Part of a small language model's weights.
Size: 14 layers, width 192, MLP 512 SwiGLU, 8.88M parameters.
Architecture: RMSNorm before each block, rotary positions, biases.
Training: a variant of Adam for these matrices, 267M tokens, 8136 steps.
Each number is 128 + 24 x the weight over its row's rms, rounded and kept within 0 to 255. Layers, rows and columns count from 0. Numbers have three digits each. The size before them is the row's rms in percent of the matrix's.

# gate: layer 5 MLP gate, 512x192, rms 0.0775, rows 474-511, columns 0-47
# up: layer 5 MLP up, 512x192, rms 0.0736, rows 474-511, columns 0-47
# down: layer 5 MLP down (transposed), 512x192, rms 0.0728, rows 474-511, columns 0-47
gate474 105:115150111132150078100157130167136183159099110092102078148137178158129156131136101104076110135134184118149166097126144119100123144087131124135124
up474 104:142134107152099158155092143115096126113125082138115133138159153131145139108146135137164177133142105171109105094116125128130103112080116147137126
down474 102:119134074135153116096131143166128150147137088117103126160110109181153118160135133124115167136150088128103150167137128117138135120142100129117127
gate475 105:071146147114153113134140114115176131140134161156176113131123133179101134142134139125114102137160115122128137127115140117120139152128135110119131
up475 104:115145157142158171087110118105141144093126141105092137088156119176070147056124160132117099135126119146155104149142191118139126148174123119140135
down475 104:155164146138129158174112101149147109154164111109135113114132099144116098123096101107131141108077129132094102103107099118153121105130126157104126
gate476 100:087121121093135163120146114111132108119100137123086165105110095155109138159090099115075122132138138153073136171084128139164128162113116142122195
up476 100:111130159150134116129123153143096116123169111177131166106109114084115136132086139097120130116126130133154139177074124147148113088127099111137128
down476 099:149130125146100128149122141135093151146164128138096133170122141078108146148151138119167117099136146124115151140175144114115127122153116126157123
gate477 102:103131092120158168095131174155111197153101156125099099122132091144098146133123141168093172141110136131131147108139166114127101118146136113098116
up477 103:115133194156146134110129138139153150148153139152095140131100132134122151143120125135110168127158128182148111134136137106098165045119176102131109
down477 105:133139101134133111143125122146122074124144124148155151137132156123126138133114109109169115179146088131123099121127142154103173139140141105188136
gate478 094:163115105141120120108124103118129113126131173098139089118113081096151146183125139124098146136122105110134127123115165128147133097154160149166158
up478 097:134099113140111123144115140091169116175119113146127121134165104115126154104113137149113148092136131170106140131091095178156107149162106137119121
down478 093:109161116147138119103074164157100173140134138158111134099133140168118142089141159112115101155128104150062156123188151174142133150084093147149139
gate479 100:150103139142123110147103140121128111086128104114159116132145115097116091142153110162078158163102155063113103114152171147127136150148135150114127
up479 099:113160150121135143114135146092131138149106082149132150105149109153102111131141102185127127148124124116145095126142126173128125150094158160089178
down479 100:108101129168161139121138146131149145115134174088145158134134106163103116156127111113170146105144107123104106148144098124117119144074174150065136
gate480 091:077124094133093106078110123157145147119122090133148079119102094131083128141131116163128124106118130134130112131136149135107086137111102141091153
up480 094:128154183122158089092134129140102155165128130167154115143127140115125159129128126114112134134176073128125131139141121203137157163127140116139115
down480 094:132131131138131167200175145101149109156118187129140118107150143126176172128146128114104146174102167127164139117120110150150155140135124088135148
gate481 095:154125111128120148114132098132128112142116146125126098097152101143166144149111163120134124136100127140137097109164136142138139157135198165134115
up481 095:097157127145133110119163127122122111091133120101122177143137111131139071105127086144094100121111119124110147122119127113145123135166178119128121
down481 097:129128139094157184150112158125138157120128134141135130142153086122104186107132149131162159135145133116102120145171122100103115114099062102108110
gate482 097:133136144138123103148131110136132124130134115129128133126121122122139114123098141105132121138078142105169189122161108121151117139154135160143166
up482 098:136083096099169142145123124149106144112119134138154149080084162143146167194117094141159163116139119124107124133105132137125101114116141070128113
down482 097:126141108111140110112103126118127114112078139113109102139134159104152138080165144136139149132128147155166190141167123136105121132145186177124103
gate483 094:093131128111091140127122148127123099146116119172142153103128176120117123134140126134072104114167164087161158140132170149149104124141072123138115
up483 096:094120084092163129142103105118133117131143155128145129138107162148121160153089143116144091104135106104082048109164132127125110154111127121098145
down483 097:124107162170155097103110161133093128091142111112083092124158122133115156157099136117112093136093166154135100148145157115112108130154091154145119
gate484 104:124167117114130111142148116088127151134110137168088142158116138116096156142098133126089134122114116131105160133146139169073100122056111127088118
up484 101:110157155139114087113159122149115096160137106101137122115157120122134165124161142118147114128102117105136105127107170137129149121168150140090136
down484 099:141147140147093145133139142080161130097131115129089151123122112152046109151091114115102136130113133124126156145104118129114109153115107119118115
gate485 095:142135121133142124168137139129104128138146133124156155110137088146113081085142121119113118139140104133139126137089185134174118101060113144119138
up485 094:100131141139110149068143107113140112102135123137136088127114146094120129126126104139129155127122121135124144108132159115077127152159101151146101
down485 096:117161113122124151139205121117148133115148131111105113111123160121112117124143166117127153165122142112129170122130131123174145134109134105136109
gate486 100:179119098102126121123133151136149099168142139126115148160141118127178131105151087140117139127110120110142133108099132097126163100134118124146074
up486 099:128127085138117126138151167110119092171092098133134104124105124165116183092105097122114102154128105135152130132114115118120096128126100135081102
down486 100:157128112165177126086138096107120156115117144107127129107138152145116164097131152089142113119118139159141079130147145094110087094146117145107149
gate487 102:126137147151125111126133152109126119089151212069086130135097129109105127139084129120120143091122156091146112157160160103137083143150105129123137
up487 096:118115157151090132113180066144115091131125141164159100060155156119144099112099111166136148128146141089149109143119113123156141148101137163129130
down487 098:121132101135105121135134174126089107093167133089131133092138122127111138127138133143134136160109157147145112150130152081113100110098115104145163
gate488 100:107098108115171111108077149136158165118167169146102145156122150134166134141150095115129152151104109128100131119147124083163128119103134125154115
up488 098:147142159122128101112115150125137149137107089185140108153158113170129117121061142120119153095114086152125112148081107154135111170138139116103124
down488 097:103116099096110166145137131155116088168116110117150116132117129161110160102144136115106092148134138153127101136106134152110129117104123130133101
gate489 100:101145098119129132129141174162111109134163129138125116127115119080170129147141132137097144112155105077157124180122124150136151125123142166127130
up489 102:151109084100095095175116168192106158131156096151098139128096125141136141149171101122140149114162119146100160131134153119113149116148111085128122
down489 102:170122121128140126147086167153135157102182130141126108158087151128114137144153136129140103091142122116121144111102102102124154142135129111152146
gate490 097:170145116142128170098110139137104117147118147116095162136120095119113100123088156155077155126093156138127158138142124134123119130087113114161098
up490 102:102144120134136130108118130110098106109099138127120085144103123175126126172139140131125097130147186118147170097089114072118131093128144131139113
down490 099:139124121139105121159123124117152144127129135133132105109136084188124152128123136106070103172136090133120208154107115107135143140123134129133123
gate491 095:105139102103123130121125090139111101108084153152155145120118131091133135162126130126160177085175154153173156189107147127131094147158124134114125
up491 091:110135130117106073140120120114176130144124118107127159117102162137101087124140102144168091122130125153115112133102139102154104097060128144103138
down491 091:122120100116136154135151121120116142135120147141158130131064154131114083082092159140135113111080126152127107186126127133096106107126151113151124
gate492 098:156108148158161147120161137120143117167093164163151129135116080143117153110128083152133164097124139112149168118100155135146160174161137145103142
up492 096:123076137106094131157102110126163127173140126108117100128128142101150129140157166104127104099128131182127104116120182126099110100127128121148207
down492 100:141153144092139122127087124113129121060156113077146135148105136158149133133130145129107126121142066165085112129146120133149102098116151113142123
gate493 096:128143107064116140149136100103143134131151075157154096126080146147149088108138121110146116117084142116131137177135147122126164187112142156113079
up493 096:100137190150122082085109167098141119140106116073138179112090133130148096152106116129104083128121135088153115124114147110131128121155159129163099
down493 099:126155156115134152128116111144094180162121134140135124130152144112133150139147122080089112132174097123149177111132091105093117143093138141115087
gate494 094:162148143139103140118103167108127122122129146136086139144161123127081105134168160142134133081148125177126130143157135115103142107129124127143131
up494 103:138108135117128125091101197146127142129115131135110142125116117172137128148100109104143124147145156127131123102122112098134142123159106162090146
down494 101:172118109132138153145089130161122113165133154126123137120173108123120084152159171137096177110149127150144111156132132098170151121158134135157136
gate495 104:118145101151143140123178136146121124133129160138109147155092111149174137143098103106151115134155126060109135145108130132149149139116103132110166
up495 101:162104059092115119152076126157144105123139157129118133128112160109150116145153073093150108114122105138084140100164091117106116136114114141161099
down495 103:118169121125165153148114139139115113125083148172171101121125139150129101183132115106136113130121134087133132132116118135129117138150112138142168
gate496 097:110179123105132104151133127103151145136157135143106098135119085133129134148120116103140152111100120146115174152077143178137110097131078145133126
up496 094:158141096171127120147132170182154131152082110129127132105138115102126107101147107135147160144082158134082139104138126099138135189116097080139145
down496 093:118143156117127131128096127092114073146127123134103181090129141151150101083148098157095105113160129159133147109177131159145126113147124098131122
gate497 100:095128178121163154130098118121162119140147084147170112123127107134068134143053134134145158138112131117118145150128096094137127133117111180109133
up497 099:142048157162118095123121127158126163161126144112089081143139137127136091102112125115122124123104143097105151079102103138146127085123094133149123
down497 099:103177148131116130078127111126199169129101097149168130114160100150126120132121113115097149143140136145092114086117087148130098168147179136115148
gate498 100:158122135142122142103133103158107110126114136102106164158108125071093116125117106084098118143117175100115115202113133133152129122113152137102140
up498 101:102123154103123151138162137145149096124110086088113128132119163120103123096146100136113110122138160108127114101161126136161110130137112095122076
down498 097:112110140098149178144179161107083123131120111138114134126130076160092139148122118157091133146142116109144133107112154128139113140119122139104126
gate499 097:120113104131112168147161128104164156118112103134148092137138089114162130118151170114070148104158121121158144166148136130149139109126131163183117
up499 099:090102118149170146118090121144185137097121156146155135145111144124133146110104151115143135109134069147121144138067139156135124105133128165090154
down499 097:149138145128094059121079089047159111143150153091115129098127123134128105108123096116102108130093119135115118119140108109079088120135108102173121
gate500 097:136177112147157136140099151136116126123108139138094086126154133113137118133137146092090132132133104128137139109139148118141077104110079132132123
up500 108:104149148163125140124100130122117076144118117165134144129119125127142154126159141143153149136141091078132171174129163127094113148144131109133150
down500 108:120118139147126162122105128165153096136140159095106094165119137127110153151128092092123172105113146102128157151098135123104152140127132099122124
gate501 099:085150104148173161137137089157146109123102164124127120089129128111107152125119117127075168135130114122109170164123138091141086106115141113114150
up501 101:136110149161162059074144083156095100116087124124141120138073113142157126121099063103136143168109114091130109123149129100117150132140117099147103
down501 103:141153126149115064158151119107146122124141099148134100163150133160095103133111138152104134089163112105154127160081122103101095146109095127169111
gate502 096:079098100101173174092146124152120137098144106098108120155156128137132110189154085101069150133120130108119152081175135133110158113140142122088115
up502 095:142139118132165118139109131184119142130135102161116157121187094146112139146119129124136148113125149143125114146126122086118141127080122122124134
down502 095:129133152105148164155130114149132094128139098140116161137161139138079121129115111141128116140148164099140143134117106137077139102103111139097094
gate503 100:169157118130135103120139140165161147129157144123131139121144099148115088141104097087149130135100175098110145147121090113170116105158134144166150
up503 097:137126146169103145119113105112131127153114129131100095119101106129137086144089125142113110122134154170150128125137105103140111150130087159130102
down503 099:166100118115116152107143129133180133154136129164122118125176144085119081117135132116126144112155152207115126118092088085137178132126115146157155
gate504 102:204182131149182099109162153127109169149125149150162129138137098081131168143115138106162142175115154099142128116136109098124158102132129113170153
up504 097:124132139057129108134143165120090143110153063079109122148206115123121109133143140161115112136094107122086083118165122137138102143104125094102152
down504 097:110128128166125117087186103096150114102114126141105097124108115143141136128147096121115155166171129143119156127113088122127143081116139111123116
gate505 097:121137116084127071169146137138129149142089108104130128128154118097152114118119136112094105178117110088120147129135124140138128147110143100129126
up505 103:118140128091129138106075112123158125137146108135129104073145159114132150125105119162122090107130154142138090125162109133171113131180163117160116
down505 101:088111101122121142081185098122132130127118135151135105154116084138140100164159148134128141120175146119137134126122154152101077167124139156113138
gate506 095:109111112150164118117130124108109159127102144096159108039143128124118089151111110148154156129125172130114117129092149138108104125126140134167131
up506 094:155128140165129189123134150132116159093097127063099140182105126149107123075165179142138152110146132128141130139134157126136142124130157151154171
down506 096:117094108156132124134112141111100113149120170115090120198114122104114154094123125159088128200113123086117156139137099128139161141130160116114119
gate507 103:134158061116141096127140161179104147118125168110164120129141101097125092145111078163122148132126103124124119090160085124128117121123115125135101
up507 101:126138100092126132123147133108097110141120120140159106094138138156112105131099108133136107144129090097096079096160145114123101074127139153135145
down507 100:145100118091109133108103145109108117142130121133114074144120137146164163125141156109090157103113145153140117142137134142141140158184168092107131
gate508 101:095142110148145182117111108098115114118098134105144153139110114177130082160117133159108122123134174130149121108142141118097115149099128084140122
up508 104:187162144160130094121121127128125124106143136110177163134132143136102148124121074152116095097132167098114133123076127132108162130102129149107094
down508 103:167136144154117127123109181109152127144094138157104122136142097104107124119113143136152118104178125080145089098082135146129164115126114113138150
gate509 097:081161153097129154126097125139105145152118117139150103090120136123149094140124125135125151124150160119122182123125154153160143146092105177166114
up509 097:169193155119107111106137125124090126133142128154129099133125145171120110089140130122137155113087131122130085110160129075131140127115087129122141
down509 097:105145154122122095128119139099119095122120123163139142120144103141143094141115178106087087175140142176126099076113140135102159149118120157116157
gate510 100:136127107125136092133114101139126097173135104109170124159115100100152119126109149115144137095149180102137137144129151084151131112116130134118096
up510 100:101105127098102142121133124104126139134126107151152140091073101103102118157113148093113109092125147126125116089150151084113112164158142135151118
down510 100:117138122132113164128076126142171136127191144144140149165117157135127106152116124148160171158104147178102118101103109117109138161131150097133135
gate511 098:154099125106148127162150093093128143093180092162156107123073108135126124123122118108095147130125091148130142168110130150160188142122124127147107
up511 101:116111106158133163136135128103153117133102130121148061126113153104159158114106153135160194147155098091115098119137106098089136109134129151137127
down511 100:091087127134158109124145174136111156129132111126118153115133079105127138100112131122110143129137112135144147146140148123147127196131064112103091